Part of a small language model's weights: untied embeddings, a variant of Muon for these matrices.
Each number is 128 + 32 x the weight over its row's rms, rounded and kept within 0 to 255. Layers, rows and columns count from 0. Numbers have three digits each. The size before them is the row's rms in percent of the matrix's.

# layer 4 MLP up, 384x128, rms 0.363, rows 292-383, columns 64-127
103:138118134086149142111175114171132084098105097136104188156143155133127106129138108168137132145163122172175143179098141219120157097109174145129109111152108112118120130125114094045105149155109158
090:151091131118060111160195131134123107149230126078164141119151119105200127164143140121134175134104106142152060116130139194129122128163133197110121188103125099144179135117153165149141168086119175
091:108137084069074093148150108142134127152144078112100130134112105104088094122117170155098068081170094078163117121180120151127101131081126130129129114149109096097183131089066124082097165106118119
091:174107134165178131063133104171035121084077099118105167156122137083118122140123124124067072102137135153090155169152093128101048170130151094150101136166115156174129112160169140121043126120121081
094:160180145140126192149124084093132152115138105065155112145127056127141123121112124173108122137124080125069155061129115131121116133131098187102129135120130138149139160132158128118104105121069095
098:175193111115167189113077158089158158135108134131082114137098128122080120108079138128102115097159107191167138140173137194137145119053074173155138138144139169197141148117086156180100128094192093
100:111062156193077121150129151146183126117143113147142122142162173170183103137188151086129132114129177090117118131117132201127224141178118141115139178100161138098182144183121139148127087099092145
102:107064106156161068094213133204118100052155079134173136144136133116129157149186165221109111105132153130132115149089122152076117151155094110162090158114095105145095128156125126179131072189152144
117:166071146137074123109063119099111173151124149113108131079122170077119123106116114184169099120122167131112190147131215204143105185120104110147095062199091139181077118117160157126120163092152147
097:164093115138125148149139093141107154059162149148097159135134102149060055159168129090138179156096126117171110093080134203112125117137144048128109142128076117103097150102129104154106107081131114
106:150146148178126128136101086102153088115120105093135123085121096127112129150147169180147086085145106095123133050131172096091120097080154118144094145163087083140105099141175139094064139179178135
098:150110159140103111158122158073153223136097082089166166101103166184161096139142120094107152119082087146157142057127160110138125120159137101101203138147107115167127125128135090118117107097063140
097:117108107166123077133123074141157167145083088146130122147079150145162149147156132074157112111060136137128108178083169153109124151132188083104153085120103063131093129198063151105129065077107152
097:148170131141101125121063138136162116160203129099116060159136088127105120122088095158059093113140118091153174152191091110109104119065182118104095084111079101113192148128086160132169119098137094
101:133119117094110137107143154127113192061154107139109109068101126080133173094070115083193132098191070107099139138144130164204081174146159155092119155119116153143158092154165142200130155097099120
097:093127119135086162112060107201139029094117106155097119119156165122070109110127132165162135117152150135136209139161133136106177163162157072112104082090144134104100116118170094115102121145080172
102:195157190135190122107112109164042157132114122164085101098089193061091121096132187120148091120123133109167129174128086094170127096146110134118171126028162139134135129147170182110125165119155135
096:204078188126145167104071112115121136179134106061099215113138107102100156194172118103166121100064176105108148103129098152092112123111106110135123189141135150120062172144121168087095134152160197
102:184131066117167136130099177106120115131103126088087144134123136110102100144080086095150041117141153106133100136091102142120089173151102104124164121197113153098133186120116073148181121193149090
104:070130134068146090089102071174112116129137137080137111139193164163116073155099152070141097076130100113106158153178127147126077138105164169112126091132110087170121149126055073135095124093134125
099:122176141177132175088149051139096128125146108095093036059154131129117129142114132096127179105109170147160090111129146154133076120144054133113149133153107105150061136191132167096070156122092134
097:112147114150128125148116178133096087194159089050115169165111185137103109125167173119116066130083132151129154141083099110132075109139173122149177101159084125078088152183158159128070146124107122
103:120132125124131114168118065131081088136058115119104158098164124106102110126217066139112113119160123125194147125155119118056094110123059176178147115192119156088115198117096133078104145145146136
104:126111145068114116080138104103122113103136131156144069131093142094111121122067086137130117125143146147082164132150078152069146131107131195177137090136100121163135113123180144163146163116078113
101:138128140142190117158131100103120113104089075131125162145115094139120153127143072085125103166131133085057143117084097172079079219131124106116155145108204095065093126158102182100075115097152126
105:148071137124158115106075123135121158172094118096080126121096136149132203116096136118120042102141117082095160102129117141101165080122146045159143105121102100069174095158098180162115142119165093
102:146107124100178124095083134180136138130088100132127088126050105098092087123118136135148153058105196093124087110155130109117183127139085142211143117171151102127144143155103072164129126127163128
104:130113144122080164103111110103120143154170125092090076172098154128066163109118112109186125092153115116135149193154129170160088184149131135161095120145101138070094183172079117113112189108180157
100:148143082058126139139093149168160073181114167103128098139170134180120103111191130161119108063105151177197127135165199141180141139141112144155085125143157097086114158088157140114106126054155139
100:134132110108137155137100091101166140144137128070062158198083121102131117155085127127089125125156148158102180106136098133101158109168141088221136102163102162095128152127045134125106109082178113
100:110132139085096102105079092111128113112148134168111139129124101070125133088136118153138060165098131182121093119121146127109104138111115125136180191088139124170080179178156140132103091165075132
106:142098183123171138085157096146132057149144078129178111065160163063149100170134144116111150132144110094155118169147143119133124095111111166110187155134128189132122143155140173152144136151182160
097:125130154088151166085066114076131119132145095149130155145077194073130161108165141092136092159121155109106141114090172145090124113145121102091109119176099126147103099108190138094145139105168112
102:157134177111164127110134111146135127106140103152122164144111093108130151104095166131109156139138112181148072129093130179090100148131153124191165171141151108149156132082197132114159146155156128
102:084106175219106110120117133142147186075139143068111095105112053132148165164128112102115148147157092107082100133084117150135162103155135131131146115148113114163065119106100093134121093102161179
106:106138133097136092151144104121111077080075137132098085108105112074108173122157120120125108195103156139139170142151146136192120112157161139094095132119134091129147065179138175109078114070115185
093:131188147110149101139194111174130106093124154106151146127141108096174135149105127189088125109035105132080105121133109128120127151133133150108102161087146071102059072130130149122145083036099158
102:162092087102135192090162153167133103125139143114066129114153093117166109148123181139123128127187077090112156094086162165152131172127142118141154129087208136123152088125149145142157181095057200
103:119143109201167106142109069116095179139147121146147205108128108099116112130097124120134115088168199111125147109121116144135149150129172107165115141083139114158141135133113135096057138161154132
101:154172142122177150087124126115151124100126115113077132098147173081135113127130138125184195100134093098195196085116117153158131154141134086138182141085163152135105136165123135123109192130186152
100:065145138158159187084109149137152090101084144136171163129141147042099109092146151130183140081134192122120064136153114183129171104119212144110144122120144164137102085107157154136137158116111131
111:095080106150122100145211128084129151130091121112139123089154104089131080099146165116149141102116140168134126148083085123154107136084148189146124125132101181125055173131189123150109120130156116
103:136151160157122166141111120186153162117152133096183083110140060182074150203130126083157081113114089131126131119092186137144138090099077107160136189083079151121152061127156112089086075059101189
106:229098159128107130185183109084143150112117105126072104119133145118105150088137132098116133165159142158122148177094185152133162132131089103194130142136133175157110152080158119105112130139060109
100:135136105124114114143096149135142105174150071122078107147089151174142083099142092118147162097113133138162087123168137072187092140110092109173084113155106169106059092114147131135109141050151143
098:148172103089195146160151150134142101169162129084126150143133133130093114086173103168116149126195114134117114154095138184086124164095103099089150150106147155103155170054165233050145121122167179
105:144137142093132158098146138132104161133121090127089179117110147129158116122144141109057061105137151108192070129115132175097127116112122124150133133175137109091161121118108118119113091135228130
106:103111082092158113119113141131102085164137131153108206112149142173177149130143177103147127121066130130153152096140158195147121140165166162115129178160151152121163114145097195176125110173098152
103:147112060099135128121159143182103093119112111215104127084153110152102215123150142143208122128146192139057134169130085165164127119170153104116120097130112109125131084124138124090139070118154161
094:124051109141130120195075116142086134112132171071123107065071142132086157096154136160153167173097124139144146130116113093156068125095142147165116103153142105202137130100127110104092177148160158
090:107171109184150149117113156176148074129168117192133149165106172088158109179124127143107147096091113148136153110126071138154169127043141126139116136027144139118132140139128156097175107139133107
100:152132119141142155087136116144155097112133194154188127146161187123102124108136113197089120064159163159140144119156099180145119171127141117147087148190106196108094150135173139118124052176182104
098:184142149120130121181105149110159085149230155149139096121154081122134110144156167136196125174096120159141126146117214122133165116120074157188116127101181178164140100155107155123101164109138080
106:139183124104134108156152099097118145143099104090111086155149116207079201100160029142118136126112096147143078107212188134120131125149115125126151123120145125091128084111118149169120158156161122
102:161137105155155165063115170105107108114153119155139152126138075151099148146070073084113157090124166158131147119138115149120090127164143124136193165123064151131097165144154176099147089145142118
107:147114101127184154132129126088144154143126150103092124116105106121162130110114087129161113172136163149103172112126150145114101169058107108151144201189145127063190109149104149133134171145161177
103:125088095093081151123147125163188162155100128079173144131147142086119127157104164148146074093154171086168175104112151089178141145133122158159174171084126079112091167137135177089148145108091144
102:147152087123115122101146100153072131149161184110116180092109046103121097108140173131130099116115121084171119125188130123046158117181126110122129097145091155118137178127100135145048136123131136
102:094073125130129082130205106095152069084125122141102128101098100083139056125194149151113184174142146116145114091177079115122143094110127164148162101137147142174106120159124142099083144071104117
099:130122082130140142123065129148099129144187094119111142097203089127135181109124115149135136118145183137124121075122051147093136108159088146108164144118092164169140107105147160128116136112107085
097:178111077124148091105062142178143109146147113120067132127120208203104157113179196102139112170087095203094181139130140146171136136120157152135089168140120071074173167103162128131108100135080168
100:141132100078084132126095111107175145098105049144123118118104139128110107045123143171095144133103119118140101157149157112163127113192149145137049174149156134140164156130163107146110142193153153
106:085104170098108135167044173138160118156097130135127046112129178166114133159062045179106099146154129179168123113130121084129116159094145093147150118127115161099117149128129150144158128137159151
102:107176145134145126129150102148142172128134106093116165089211148120207132078125116088104116159155117170177199178134135129108109046126126101184195137123132085137171067154119122141133140097137142
106:145074164129088179157141126078127085130146089118120096130144127088096187163103136137164104082155169129149117145153166099145152168099157163104042137159164147169098120101133123072094162203163134
104:094109125140190076092181140130157119158176147107133142196155216089143177079143076151136099085167093128103214136116140144102142161150177127103126147192092136087147091145077166146192116145131141
110:101137094156176166161182118045155169151152115148155163111107098146053134097126091174125150129115166172154093084203167099162081139136110120129139075148122145138141136177123166088166137151124130
095:103154144132133119134102149129176153184133033113145161126151154097155137106133143094175107137111127099124109093130144188105093074178085089192114103133106120090122151099112185124128105137139188
104:104118190130141091113100106150181150167109133123142156160134096155118147099191069164195145142097081137117113113046129152141076163168177130138154132149087135108120051096160124119068125128071099
100:176162156105167114100089133127099135075180075134132100144193107117129154146094097178159110149132174111104150161166102120118115129168128130074166145126148084131136067152093168130147093114086124
100:138150163147172135088175136127154126110167074141178115131118115099199128142148052151111145172133159129132101152173100152083156134139158133125151127108079063228181099129065118098103102056079131
095:123064117093136168160159172096097146134116129083122110110147105088115141099197143115145156146084173184139080084117102130104179130107111116131131107147140097131110141116086113116125073119131162
099:126135153071155099093137117167089172145127125132167147164194152120148129083162108110088126086166108158155200206136105111134153150095172101161124126165152133053162079101076173139169137129110100
107:132089132131147120116128162146132105110126124166210086158056156161132120150193137119136121104067111153136167131121146087117144159110133107211162108175127093084121094089102124122088115104129124
101:165126107142149094160179089135091121136120175119178162129135125117108070126124148105127086121163075163135113153172133146122169129183149134171158128081157117139129162225146169121050118136100159
104:140097117125118147076131096123108144134114085092088135174149169106167135141144105072123097108076149080100082139126109178163147151120128170108128093111111120160133089211134112160117093143108142
102:113144179078104185130144137162121107095094122118119119115144128105189089120118167079060147192135164123190133085158142148202154138097134148140108128124127159150120066145174177096128118131094167
097:186100140091136172126149172136117174164175138048172096114147190089122115100134133142162131165161162134121096103101136108097152099099115169166169104163183114122094186176086137152097110101104081
100:120101158124172127156138097086160161165147119160176095133097075094120146175137120098179181083124132127084164120110116134124176135155097145081141210121148125100172112164124132085142136080162188
104:099139124137119174080131149086132172096092101114139101180118127121170204087088165091131147154090109144168150104104204137116189189100098136140135099110183143119112162160126160092114174102116169
094:178156078160164122134143134158119143097118148166098077082186106103196163155090168121147103127110103122110134110137135135153149119149134060151181137058067138130059123102126167145144192064143133
112:156157095116140057137128126098122134104092134111037176012076139146146160113142148163129124137091127168174089101160125128107109176168154109182109106138171125130132116131120133086097099164131149
103:176076136152092156169150138123189123137143093153151132143165159123138178134098140127133121094115132130134091169089180165119117083124119101165060178096134132172083149196184105175123138089100164
101:144118152143111102230167123158089176144152096063132124086142099070090125086120118113116090111179123127083194163082102141126085091203140162123133111175093077095088085141147061123096109120119196
096:129121132183135156162113111090167177164167156091125093140095125106127129107120112099118140117089138150157097175103162140193156139100146062102114153103129184064047108106129151102122169100138081
098:139160164139109150207148190078101087100122127169143145140084109110163100119182114139059110133124153115150068138141126110182079181109130200124106110101101147094147106138128149186086128128126157
098:186148173140168159091104102130145113086102192150143154124095129104066170158116076121168138096119137130083134102121195182136154105112152126163122123136101217127136136124090090062133162098136110
102:157215146128095135109142121144200130099147122140180138194129131117125101104134130170131112109137169119136174094101162143116155099147146108112130118116095112118169140132156142179130148102121074
092:116125171075132130139104164158138107132148177085104132094126181158094119144180133101169133112112155139157160159107091151214121117128115160173133137078143155115151153094070124129133163130163125
099:131056171158133132086154097069151136110120088125097121127125059122099113127167104131103127129133097151152135137159197095125098089095101165165145175128085172126115145092116134098102123194144028
094:141029063144146205083094156116112116097093125126078074137137110115114128134183127095146127098145139095116101129084134097089090108130136104159115144125135051144123090114176171164085134108189163
095:115135179175126112137122096129184149127159144126105173142082163118116139147132224111136148095161121103192164114191099079125067105136142086124164164097151109134157176137156118105066137135078178
# layer 4 MLP down (transposed), 384x128, rms 0.214, rows 292-383, columns 64-127
109:092101099128142116115101141076089153064161116148124124102171173104128126100148182095104114085086192115083105140122118141117145076140097135094152150154155102081130053161096103129151170168092199
091:141115099213119145123096120096138122153125129124128150152082120116164073096147101139151166133132140147165050100109095143152090095105076131113144110107173179028121134187096124107216108107105117
097:090147142135125155173122141163121157118112143150124144157184094164131134148092152118119116164044070116109123191081111094162197086105099106158109141076109122082105140157131149130150148098122172
098:108107150130115154134142086082168098177150134133144115111143125150144093118150129129147137138075074193138110131107158153120142151082104078081125171164147136066138141106106133135158132124127117
087:135114192114118139082131091124111077148087150172151068118153176156176117159151157129111098148180146080051101116173131138157104151140127145116101144091193129136132114149111078131108080143164160
101:099073151149154062114150110140133160123150194126141186159110099126134167118106080119153134144132130082119156115130114086134127170192132088180128143134185131159168136196138094099067122100093121
098:153134100148109143165099133159127176163118102159104120157115151129165160148151133086121166095174128126159083121164170093135130128137172084139106076079126114143175144084127094106046102178203100
102:138113116156132100137122097118186160130165063138117197146130122136148083155093185139113114194169125109103131164081125066169155138146136101092156194113099117131112075151144110142181113132098095
109:176059129140144048111112129127089111177098183145109113083143067126139130104157088169105144143114155098090178144125159150169129141174000148136114072143141093182146101136104156165108152117154174
104:089077195168116139132167129124141161067118117116096079128137156158141119193176160190132115119165120166068039169127093154093105151130115101138113091177114109108103108173135141148119100161144107
107:148147152103151143111053092147177172155168154129196110147149127127118131087104159139110123147164145180090190129137180109045146092106119127120102192178168140118102097168106134148132133119190120
097:109160178114095124113164087096132157153095103147180117133116164137133136115106148133135122131142142154126132138146176126152156138075173161124066168122124161135157118154122125123163149133109095
102:144112155118157134153190146159145157131050144151137185088148173149125086135097149113114134109175104170165068157087180135172158139140134128129070182115141159171111120091141116169157144079084100
096:090186189097153127119172109107154120162138138160129173113131158170153164153149131155105108136104126144162105136119091141101127122095094145089136101120079128113127111109210110144072069178109091
101:155128100084076122085081114115144122155115190100047097122117153117114124141194138086129152156132142150124118087106163167120132147142113083155110198092042092136125158149125076140165150132174077
095:146129113108168098173137087089132090161065138149117134096125149143106163109111090202135151173130177117143179094113082119110185160095142137092157118148144165115113122160150146152165159145123070
103:152126204119148118107068122082121183156107121144157085135100124169083120106083151136154083112134105100099115168145132100164133112081135063165105101139157185127124141144164176120144110101128106
102:173142099147092095129076128152105132119176165165080131143154090168085163164118110161115129120113126174152145139134121127042114100157124171144190110069123118127111102116099134121160133087153123
110:192096147114093114075131093133139125085120187128170131147165102145142082144167080200134127080122158141124136071196152116142159128106085148131069113120087131084141111071157137121174133098174140
105:104169122095111129113144069145099162064132098151184152086125110104129084171153168146169171105117130116123063158125111117117205168141099117121114150140189064124103142172151127117149167119123178
097:114081105120118126138144137139165140111131143142148131081169145144160104169140120137110110116194182118109082140116090072133137080187148179124164124095142108088126114154088124143119186161108129
106:077139156158100098135080135157125166107188098130163191127151165113142106121162142120082064076092116086109154142102107070168103139080133084138104127126149171105143124146160119116150188110116125
104:164204114139125099161155207168092129180137127138137076153162109030133117137107111138129105190077165124151146127145083179066088114102066155117119126136096085084137131128129134128117130091137133
095:061212130145102092141107120177133113112129114136104183111071066117126135159054096132128151146096153121049130105163089145185102214061071080116085117151083154167140186121162076149192159142110154
108:077178081081190155112106081101107142077099148149067107091111119148125202176163110090147155099060147119148175065114190133117107133126133190111156128131158127113147128154139138136111117144092165
112:128122208158171077122090112101130116129149128142134117077130096156142143120104211168140201095122142106137145129169115107110056160099091161107127122085137129154139136064143095104101092139164171
095:096122132168063136119121078114132157124114145160150109130082159127169068195174086087146174160107154103190077071149080138165092163148121160166131139080128125162097121091095104157086128116113143
102:142086101107046080149118122180108112078110114104121158149102204133123109147135121148126144191145101083100152089089148097170128115104187126099152170141092163195165113119159114116118128204145117
096:131147105090151165088091072106141205128117087138084055154146126095172116146069161081162206113150118104179129123166142116149146125116167086117120173219057124135094137116141115141153104207159113
107:162119109112110149114114109110148108083182048170103207186091157119094168156148181076130150144144127124088120108099090182102153116149096092085163140102172157109139146122093152146116174064115117
102:191094140112136135100133060119138154112099124159064160111160120176142074131142173133125113119083162136141095146125110124158125151163124185097161160156159144106107112168081140111109161078160104
100:110161141118149091142147161161146143149097119130083122084116116136140144094175170078112117077113049143058220159144120039119123134158139173170194192086109072151133114158142208105084129150162123
099:082112080097080202134088120153131179204088177154151148167088147166112135076069106107109172153123099090167145143161152095136144106111115065106082080150114155102113166108100130145146184127135136
095:033075169120112126108039054111120050132149136112092182186121091160167164148119156153128186106168109100142173118140060132133168129151135108135122137146152183088143178145130155143174109062175175
110:122152146121109121117130166158151134104187159105145164130102156113074189112119143142165153141126110119102174110169143077103123130124098120184180111108103136131132161120110143116117134161088115
107:169100143121154074072077052107072155088168169121097111126062074160081172123101104092083163185103162142163166141094156160187145186181092100119074149162087139106119142100084184124146145177101121
093:151101173109105125114136141084101134085114182133138100179117175168107099098129118119145153125145106140097118110211133116179190183115024138077117133146100182124165108148088090117142131222126092
098:084139126129055074124114173171087092173165117212174147109166090155159134130113149097109087162155175106120116126122123109093132101080108119061156069177067114125130155181070116136074112077196136
109:142100096159083151155137121061196125148096149120131125164140086109127110093224138112133144148122171150113137089069127114195137080136146173104161139148144159087073130137124097191140130122145195
094:108093164162119095168083169114113082150106154167186130161170127159141129119102134159114117094049143170134071099116148109180100152173004137090086098121146129165088092115116168161164090163144093
097:132126161125143168153131085121106124162094098022103212130114217074107117099143132117115193099143110062070125119135144148149171162100099100158123140093087149153112105087136117144124107076106143
109:173176169100084081149159079152180187103182104195198123108129094101122131164086149102135167094127108069127126107151155168164129142125151203072157146166128130108194107100090131076087157121098120
096:123115136116143108154116164038131090116136110114064169113159139113138111076136166163151127105125148113133175146136106126148103133159130153069132075139106085176144112108155184159188181123153131
100:142170140148157128088139128101145087109133094091159088100075127098099124087110150112125109105123114141116066056138035191148127120144168162134092120152098148104084169136116152163090184208139064
092:062098122108126144107136119149162174163107162152122162127165052094144115123114162129154163206119130096102114159172108108080145146181070121141083099171086110091127107155061157169155120147177086
095:114090084202070125139137113170123169129099139117122109110135145145176102118110166089114168102102171182162128124184129121149174153172163078102122111177160137106119116114130088193198126066140158
104:150136097113156141136063141108152094129157147159138049138107098080154150123170159086207117081147143131134197168053136108103125131092131153125147123114128122119148059149108140127183138118119150
092:173185149135160112143119152121128089117158142140086139124062179147126106109130103141131135092115171165140131080108141120138123155157137180099148153172075108124131175147142169139170111114098091
104:138184127180138125148135152142131148125105131163106145087148105154129156126134102137132149147046088171130144144133139101140092186059081156108121082128141105085112123137117123090160098100113147
089:107084122170134154176163053135078137136192202172101147106098191132106168111135109098152155148144095179106173212127130103138144115130081125142112119126115156177107111134096087155125122159145126
092:173075134078093020132146141145144162088099137084090126132143144169137143109121085153153099097094175097134122162129226116112106111174081119141121082189141180163140109155142112158127099131147120
107:108099171124060127122132147126096132171092117089223182173158129148114082132069157126129137087162107139135148168140123146071075103150187205100145104112097166131145148108120127162150096119136154
091:098105156146140172083135123128177140108097101130160099124106130145129136119151116091152156165110096105119133117114125134099074081124059131101172201061164102140152173114093103091172087135075099
100:185130105153106092095163179170066134142108141117088121156064107123145114092167181078136149136112120086081153135100103071082118111128145129158092106145204139149107151126134112099157163107159169
106:128111136134151146085135081127118176152145179180060107149140139111061144153122144155160118105160105116104114093083186138103136127144067129103166108110168144096169107124069099172112145155129127
097:106147083132170124124122102087065114113129082121083140135154117131171076120097122168123134166125111125136070158098122156147112136132084135113026184093064164188084118151154058126074127194107169
095:069129081130141133143174092076079072073153118107147136129144126170095083137127126116218119093095141069156121177131157148139109105148163090173103122203155103120183120146126119135106174085186078
098:178110111103159145139138132145131094143145171228116102081136130155082141113140130145085149090154173109118154161158105184112095191103157146118170169070081122145136113115116170177089137137115127
106:072136144091097193138112128076118141120120182129124078097190214144113105129132157144191198165135067119107092140144155099153137171081116131131103126175122131147139175123080095107070153087139129
100:064113141118128194086114132154111195116111170136078124147114060082179127147132089112110091049150138098127162151112116110129149125119106179108058098134087117117115108107177169127145149118171098
094:097171196090121115112110122186083171145163165128133165122071095127133112122116070050148166114101132120169146150164112135159177224128070130076121148144130133115144164107107093094122134166111110
101:154086135190155146136136165111080097108114125161116155106107153201180106173157096066105149170159157116129159130134097080103099151102110098113159076109085091157086058119072138105181155092111121
111:125086143109091132162047128141147168148185079136138080060193216155101166108123135215178119089174105137119145121129090072140125128115119084084118084103170111097149132169142101172099119098153094
099:112116129171161155223164093081131134182112126148116126142173126148125197103132118093136152085141153108082155206123137141090119137148109166175094143143086108115130087112170089125099129114151112
107:163126146150134065138093185130106129149133190128124149125144188092193129104147130143138124105165173156106083152129158137162178105116064058140118168110120089132073073119118096131146108135138073
099:118154154126159149128119132058098177064133116153087148154130116186124117143129106124137212109170143151141187119107117015062141135107168103118114132129175180121116116170168131124137141073147166
110:175110099129092146157088147200126125100164137100100102088110178136093103153125176098143129059113104092125190082078084189126164100130092138148075145150132144092182200131145134094113126167161185
097:088081142105138085149106164111174053143096188146189133133226162172133117133149116141098077152145126172087159191123093134144101155094087152150137092139127107089196131123091114073098180131141117
114:144120086139141132177063128095132124149118116162146130137104173141128136094099176179137093128158163073088141112117169148109090190153169102128181108139094193128130090123129139131114142167093131
097:102152153178152129081157170146122106119103139091149156084121078137146132125049167130129153102129100124160187189151105078105133101127099133166117152147076151201168108029132174110168106109122098
100:160145102118129085125084177151079132169159159068140113187124166113160154104101123120169118178163096096078108126126153127097047145145129113173081161202128125146134193119144102147133142137163161
093:126065193139089123117153186151122090112162187125148068106113122119115147166154156121131146100146124155133149133137098084137094096132142113114129119104127142142175163052150118140127146113137084
088:126121115161094170127124118125112107132151139122073147157196076130118162142088146106166216151149107119149153176109124131118157149145145116137172187091097158109081130121121141154119135162084140
107:134130154104146115150177116130127130036093112137055069151178136174190071078143144136154150097147158137160191104144154109097138172131125125204129126109095092121111098163064164117138143163121125
106:170148122082189090112179161083069151136140106137105103112110098150173066115147129184123127073127139126089081117105187148156122144121145077115155138129151144208154146095099097116098152129173182
097:099108090116115139134161154191059146174143151159165198151140116143082140116045103108105150143084113108175138119115130124115094122103138123128111122138110074125144132116142082208112130131143086
101:074135138115121144167149169095145166163143129116167073140124103099203130127143161106140183127150086091117128078162110162084122122098101137140193161085123096095137155137100124124090131099123124
100:037145117187130114117088074071090110110095134126121152115123116087130070141150148173152100157149157149172127125195115100187156126157113084128150122137112107092106092172095130130139163126169115
091:109132134083203107182172152103117160158048140117088071113148110131108103137097095138086152075138133177149110130186154098172115137126122122133133128184089137105156155190079147105144147097134117
095:166103138077153064123094088137087111135109114101178127145145105152157073056119130173150174102104110101148135114177134141129130128105139194088130153142143114128082116106195094094140154198143173
098:149140129130093161123142149141118130202180092155110118080114022121170158101126136182110073131102177119146113144111109150195098060078123116160123078119173095104182149150130120118148127110184184
113:144177118061149132097156098079117087127110201152058134069054145129124159037128156101149149165122168111115089121124091160141117172148093184114138115179121082155151165139116140108158127202099161
098:113117112128126172106092167169092127146104142143139160129074133144121187174139103185111136141162176084118176114068185184136123110081184156151106148066143138157168156104073167157138129202130115
115:150112147128111119137151138188170088146091182045162122100144133100170126045147113102153153113181150107127170122140152205154102125141084156132111111164099108088098142140121197123092121078097093
095:081122094141181168112138107164100159142142117188101115133114133166175100152150096123162186164172133091127173166184052126141150132163065163067111163142140115111127164095167100140102111150099156
100:152065145150129131138099117133092124154095134089170140096089175107081108138127199151165119088125130120040124115168122151127140132107181119088173156181134199143121093107108122110139147168145172
112:097134114045152084140104116153137148113150076126108181171168124117101137127134117114155082064185162109171081133178182176103135150151124138141074167113095160144165107093112114113073119075127149
097:124145159117138153183110131167133110114059146150155074130087121133110095109135120148180165184158154116182074095168074126071122146120168146162151088126113141115103095183146121116109138142116139
088:055156169131162136128096171166162091204103128138128158153114118154126152135195068107172136082116168129098105134083083069115123101117182134203108178124114089159143097131133135128087097133117172
097:088155111154171127084059171185066098087161136170172091131100107120101093196132157123119156129119117085128161132159115148179109117125105117134129105113062132150099066135145106155170162173133137
098:159091133159088107080160144107105210167082186177101045092085157125141119158156092097202120158113092138191122139174079160162155120151094117143071087133143139147094096151142155105137155178173093
098:115097076110127132103116136128202117155090136112144160160174151135148176130151167163138082095159148145071103116101121135140172091122159149140138139173104135121133158159125113138145162115097115